Part of a small language model's weights: width 256.
Each number is 500 + 25 x the weight over its row's rms, rounded and kept within 0 to 999. Layers, rows and columns count from 0. Numbers have three digits each. The size before them is the row's rms in percent of the matrix's.

# up: layer 3 MLP up, 320x256, rms 0.0531, rows 262-278, columns 128-255
# down: layer 3 MLP down (transposed), 320x256, rms 0.0443, rows 262-277, columns 128-255
# gate: layer 3 MLP gate, 320x256, rms 0.0546, rows 263-278, columns 128-255
up262 102:532555506503436508520496511474496500504487469503509489505473532527495484437473510534519512487533506503487533522510521505459537547497498492528515502506533527458521479478454496521504492483451502530531520494509515478501487471499561538473524497506490494544515489488511487480511544511520502557475469515512505500489549536514473488498483501483454502486525513545531520477488446501512501487486
down262 102:458453465524494532527532537527472523497486497465517529488486496515465531504515514457475508526491495560511494504549546476512513499506503528482507508515477517488498510544510488531447471494480497475529480547503529488520461524459483490502546481511493485523527530549506466491520524491508519511474558545490534578485518513487465480471511482500478484513508498484562535497476507475497521519449
gate263 099:529495464459523521537494513516541474538562462520515523513460460531479491510482514490514510518463491501506515474478543480519509510476527518427473487510495475546470524540481517451520492516518489521501477491494504534475518555492471502474488491516471503503477487537449510491529476492506514496465491497520524456522508528518491528517469488496480503498475453485487497478442524486489470517506
up263 104:470488496501496448498483541498505496444462517494494472564483501515537496562521475506450527510514454513493512518507493479509498515525534519507487499496518542422515488542476492492492493541491511482523531532497503492488544486474471533441484516490505504506495477473479463482487516447484504483506556491496460539505495514513514466515480493497480514523496561500543496492494498469522520508547
down263 099:478493499463541495481521504500510491484505521515516542527471517484512528522508510512472444478487471452533498469464513512501503470501507500527465538497493489471490490495497526557528501509507508509542468489480534506515551524473507497500541493522530504521451486473494448474457540493492476498471524479445481511490503487506482482499490484519489502507466503527487466504502509529501512532490
gate264 100:533491481497470498481534507535519511489516453492483489540548490493521501460455505511475521504514549513468519515503489502490546447485483520472500556540498436519551482525513489480524504512505516549447528532456480504485466501551486491533496527517485505471480478511489491458535544520511523535516486497524456476524525476505532495538464484487507517472551483512460528528491508505512458477508
up264 100:504482465522522492486497496505519471514493544437508503481514480513497506535511488546482544528477475562493538434490493477499507495491526492448477500510494481550502517545494486490531508512512501477518473463488500512467502487486491516457540520491491534460472495459528505458512498451493487509516536503540493500496480504552471494505490489530562490488503494494489482498540493519464475481517
down264 101:451529518511505513522471476497486516490518506520501478475501534542503473532482493565532500500477474503538460497476496485525464522476504479464485497487529492491493488513497512508477467455473470511541500525511506502508567510516489452509489528515474447483499514501484505496494479486458522485478537472521472516501483463493483483486466518521493495449474459507472510497516425512479452499532
gate265 104:499513492480475508441524477487509488515503501478509480512526492487529489488521500527449495527530530470487514471494522529497506470509556500517460511539471471423501450502531498549533520537456499503476512504493522477474518491521495496495505496518446551500508559520522479543459498487504508531479513488498490445499503525496518437498491502493484477511522517518527513480516501486463462462509
up265 107:493502500504469518496470469523483510504502479554506490489531455480464498502461510509483534488473530532530509501475509515488524502502490510452487523512536451496527493492493536480504544476502514505515488522529504509528531535526480518518538445486524449517496508504540451529505499476510517505530496580567534494493498476516480518539483563510501489491519530496479533513497530535465499511498
down265 108:530501519507486503503439489492500529552465468516468500492480510529558549489537529460513516485468494506515528471498513491533465487510531469499436553491501463528540564476482505432447493485446525475514503517526495500505467510509461511509521497448487505496506514499464474481509522520514481506502468527511493452487514506528519518536506523479534501506536506519498491521482476501503509493488
gate266 099:484520478513475463519523509517534458514486494494534550496500503502458498479497472491516470523529501521492489512483494529443545520483495532477515482453520468496475547509492486515494524535509499503513542501493555504467470501536513488541524489521458495477503501544502510511498472521491477523495509536486471509513504490533471491482486526463446465515528539475522572517504480505518527467538
up266 096:521523477504477487521519523444490546517455482481490498537523550514473515490480509514521477497480469561534439534493496470470517480485481504501507499496540513473521494565503485482520518602510498461523462488436479484490472526509503531536455475501471493489465462488499536486492482485472481486499519528482495518478515497482464501469522484482488481484477524534510529503527491486520502497502
down266 099:517504491473550499500441513562467511488479481521523463463480513516481510475493474485443504473493467491515524524486418499494484481515461525505491517507531495487475505452474518513477503477472547503515532470515508511515529511509504502501487490508483475519514551530494492511493447468539518507489513517533492522488523527498479515486487496515492487457470501470497495473474527477543473522489
gate267 097:491539504494497535507527522492451519506479482489525573536503507482469498498520482519492506491488488537492451524493475520494505523496538491498456537496508511527500429475550482443496490490536495499520516489492506487493514502533467472501528472488471515485497509479490503529541499550505506492466509569516516488521519521524499534501466511539494479518531526496462495485513511510518513491504
up267 101:472544532512532510567482521470465512463498539533494491494486494495491466515543516538479508443507464499487520512465496525477515548525543532497491499501529471522466503477494516534493524516523487535511505480489494474532465518503487493495526469509492556474494529517491513488500466477499511536517477549447470496553469528534525507483482508547490486528491457502552494464528546486473462476499
down267 101:516504513511559479521521487502544487522515466519483473458502494481481530535479495509517501513471476461488466504533486505520495537535472505476507517510533533481537491502459542521512507504448516535490482478529504522492526501496490486489477530468527476468530481515511480510490477545545470510520511478559502508490465526461513500439510497518494514496465556526509485491532515551508491507483
gate268 103:523523497506499512543516504499525520483496492472483516511485497517531553494512502499517479497523496486485528491514519486524502499503541469454512483541525469565522498503527480497484510506447480496495479473458518486514499477509510538485463475449509484513491503518536492523540558516521481515503489533487486541503536522487480560497517507495511518478498523483486484539538499491554480502491
up268 102:468502494465484528458499485456498505517467489485527483501509543504493539484498535513480542505466519463520445501515457513456506481500498497485496517518494508501498472510475490507507511525518519470490512499513514495526496486506525501492524457525497487545488516448475530497501496472475505472495492510504493472472452533529515442461499472471513497499528538470516489525500524477456515487526
down268 101:512474487446493494477560509477575478462504498481516491535495478474538492510504493561514481506489511543484482468456495483490498491529512517547495484497526521527495525532488506527513498478498494554501535482495501496508496543492537514491498501475495545540484497477523492477476526518522519538566501471518467520510517484546481495530495504507492497468484494495492487508521467531541511505507
gate269 098:514492512492521489492516511517484484514508501523497485459531507475491500504533439487514499537486504529514520511496471482487502497513499473475490468418525513490503475501498498508490503528517472483495519495531502509510456496507470496503502509585479475486501502489496496529493450536497520499437484457503500505506482520484514526530484497492483539518430473504473521515552468489496453471520
up269 104:481514474530505462505497489538475510445506510496521459529517439556466515483483479545518546477507474496497506508491466534498525476488541477543495546482511513527504499513477456474546525525478503492495471483495459507499526510490498494487508448501465496491480525527517495495486480528492511486536526486459513505489464483493487489498558557540510532535524449489527506528521487519507478535481
down269 106:459542497530483492482559471510539491531493495490427434505480478478499520509488479516473521497500506500484493530529478500539498471544482472511488481539514475551502504502500477488530516481450505492483506481510512494471546525466494464469510515522503459514509452458485531448467483487507519497480518501499518478471484510502514496518492481463503516513493523552440497475495564542493545440497
gate270 096:469530512494502506487518530475489489523512521524502545550519531539499523556522540487566474555484520464493475506481513502495512468472504484495502503497505507507505488552509491498494518479481518517508530493444541524449465503515493503501510463498522468488528530538511507519525520479478516468492496509536500526508548507486505465530513480468514494491515469529486487477484496488513459467471
up270 094:494523533491532536513485511526509523497508506516504494513502483470542482474504528505443520476512533520500487490528512546547507511498518507488477455496567470476509507478483490490513458477510493548524472508516517494510474487495519539443511514494494485534509502496525500529486524480494432471481476553459525511500535455503521509477517502508503477545489538473473484487527505523528462516505
down270 099:525463492543506515487500496528560501499517502486456518499526454474504471526534486481510502508529468527517543476463455516450503505488486503528495491491476465513482515527508544490508493506496491477506521477547511507530562546509510507485484492488486487478475535488470502518486536543493478547532475455499524457494466492502509518531515515500471512486483577480450499478444514485490499488524
gate271 103:517518529521480474548532534507481487519556481493525513521501498508491506490504480481539488486494495459508476496470533489470486504460545514453470556521501472504491491482492505498528465526489543468503488461464549511490519506447495499512480487473538502532515487499510527505445489504502511489485497487497511488501481475469496481520460499527491509499523473486500442540478523494497484491505
up271 103:518476465497523510514540485489504519463561479530516451516473483535506464464525463504512511485504521492506494500485536559500479526470518503497514461541479449496444536452518465487492507550491430486520478483503485476495514538501481494487475502490520482496523484544506521480531441481548479496500490540496511480482504522515501503493450513540468441486544516478479505475481510458565510482495
down271 105:490486484494492491542464499491529480520488527547509493473514467535502421489513520472477502494494514510459502537495458527530526492498477455475508529498506492523533507529521511547490511429501533535524521515505556505528499471558493491468499516473532525498446469506509486491491549467513526465493499497480507514493502475476525509487496478457550466491483500547496512529519482459499455496483
gate272 102:528534514466495519499516533490464510497501469469524504499498520519505504484521534490515516510499533510504501524508518448484504480477501492517494523517490533523497502513483562469515514544483511519501508510470507522495526512493477496536488469468510517481473508485453526526535494520524476488488479469490478484505511460436504522511519491497508502497484481497477492485454471501506430478489
up272 101:514494519440517505513493506512460509509520517461526491525508485483495519555486560518490534500507513471555478473508528460474536495505485455524506504500488497466491492489511532492502480570477538528527493522480536524511475503519454488522506507502467483435466499481477520488483562502525491544513478516474507489534547477500507537451505517488480489517514460489496513500486516510471481512491
down272 085:507535515509505505446395512504478544505481508480563451494514501467488499540523470512506510517515497478477533505492468474472476534504490507504515470495502525525511481496451530507433525512499473488511480493471528537470513479515508505478480523485448502508524527482514507494496504491548493511489470501491497516499475524485512521510515524473496502530531507483538509516495508464511523518497
gate273 096:519502491478455478439516501512513509466491486508474506507503516519496544444479472447548483522486522488536504488479480500483487482508478455460510556548498516499506523499563547503472483508515479515518520490498517514503516496492507535481492484477502479487478497498513529497500490486545520529512528481506536461497494506467461491494505500444503500536471478480503510500528457441514476488499
up273 095:500495469537533517493520476526504510541545513514508497467503496486450508499493514537461506492506511506513486507523514523486475499512505549492509469524554483441516486489490495504481489521499510532482491528512450534441469477509486541502412503501473518541502497523487519524517498489514523446497508455523463488541473495490506507473493494519431519525510515486502478514512460511462477509508
down273 097:477522505517497504520495480483496503518513507511517483526554532480509451509471519525488516504533505486510509464518486506498489523508520483443534526513457467510529503494473528551545539474564521531508512496484496497504550525515502519541525492504492490457514528474482466498525469460488509523494483524523479510466490570450481515525473478474531528469480500524458510492474494498556519542464
gate274 093:478489477545501509496502476507513534483564473455488558479496490504533517472483521455506500522495487500536500481541521511483505532473490534540469501532499531481482456502513519493520537489496471515551475515503438507513506494497477501528531520547458486446496527494478489467538497529495491506503525523482519472476470507501525511499510556490536485476523446500450469485543508521528520487493
up274 101:532486533532519483519478474522512471497490457507514528512486529492470512523434507508529480547493494500484524529472534495500550480518497517479463512485482525465477502490489527526527443488490508513497502501516471492510521454506483507525492499484478514477461509451503455462487541519492493507489496481509513544521521469483506480546465499501488495487516481459496502524491513491539448520512
down274 101:538520481520515521447472505476477492466491465507495520534472528475483595536459507517481495516479509531525515538501502540531521515495477491501495514512525475505496500485512493501471486460534484501476538505520470483504516491539491446452453530465449494473460470482497528487484486514478510516502492524528495528576505541459482519485484485491506514480524521479474508519527515500492486510505
gate275 097:487514501518529454476511524495509500521512448472515519520517531468451507516522505469460473491510506487512514501487517494494500519525525463506478467533539477465478492501474484481516456508490493521515511473511468516499522523513509551517453497468530472551482509519481534497536531484501472498481533446502473532519476491513529451479499469504498548486472496492499481431510448518521444456524
up275 099:461476548516451495518521472510513471505497505538550510501513508502508519447528499502498509488496480488519524484536527506501514499445456537491485514482486524441503489445498535489488508514508524500490508471508479480526521530476489472448495482469452491499499513509533510512518500528460507511515488511516499505505489502467512499536534504525523496491510517491559514466512495471467495547522
down275 101:512508500480441475526521517469512477491529514510474485464504491454446497529470473510486481484509488526503520531485535490496456515532540518498510530490460533527480508521510501505468510493548468502525489488492500476494522536483569506523478500472481518511495503509507448462530528460498495478529501533478529488444488432478544468528509485485511491538529541489518480508484550504525517501512
gate276 096:492512549488508464474504483503494528506506531492530541529525510487565502530505523507458453456520532479508451515510532487496520484480509452475565509485484488488515484529503534482528511492480508481483519495465527444470520498454485482544510511516515486526489486508510512517512439540495525496480472503505480511483490488492485491497500544488507522484508499509510492470496480476476525465473
up276 098:518475490544487498488516522468482486537505465502506468486507479502474472536508519519456545530520493518485528519482539474492512547558485475482523517505495463493490485549485510490469488561507531485553517501478513487492508475460511474501466465487484492466454501529493534543485516512511453520500520499487474500490488507525473505489528528504506502508484477485515468501492489505493495513495
down276 101:523524524516523522499455523464514529483494481489466452494456497510489545485497532524546513507519524468481499521533528546489507514481505550488515497484494538500468532496464479505433490486503507512517507542519525524484489493566529525432523532509494483513507482498559541482515494516520492496479516504528479545471549509481484499473478514516543469469491497556504521495498462498526531486500
gate277 098:537454489513469504469485510507502496512540526489507472511505482477542515496465473485455502526452501485471488482498506517514511474467481505491487482498499499478468496438484488445506512472501527515483450468479509515515522521478513514479479534493500505503483475518510486505516504529526491505518500502480516511503532467522550507535468499520481487481504499496514498552519532473502532535435
up277 101:507481500521474520486515481515533515449485466520490481489550523517482471480554560562489518487558505515500479531476476464507523535505482512480534445485480496472467487511451497513532484496497494521519466510495542499493469537508454518496456486484511505521486492518541488469489513502508456500519455504547511491495536511514480493528510514504469527491516482490543507540509500488512498477523
down277 103:494518491491473488573489550521496496487533503462474534525490463510559487505513488491499464504518537470487463474485511517489475463515505529528502528521503511455544512537512529518505522535504510466498514518497515551522474540498471498531493520495485467461538484469462470473498500494460471540522488540500495476504500528487435501498475480501540487477441469492481521478497524474532511531514
gate278 107:509530485516473477464530454492485545493494515473488518504561500493492463522446481546484479512517504516538533517522492441467540492464487563473523539513453516528499444468497476502550472509472485500502474536513560522547469499506459479491501493503480531498491521487498493526466510483486491486469546537486508481524519470498515492462514504530528502487510460513456494537475528501472496444481
up278 103:496519492495513475462520491493497502475505489494514527551491477502532437519492475496470514518533455508568519500479465498477543486485533506501509480514510497518483454493520513499487494506515523509509467535479530535466526530501560534511488505481510537520468493538483506543490490504518493495496483518519520522509487501534517565492513477574525536490510502484492460506471488543487476486511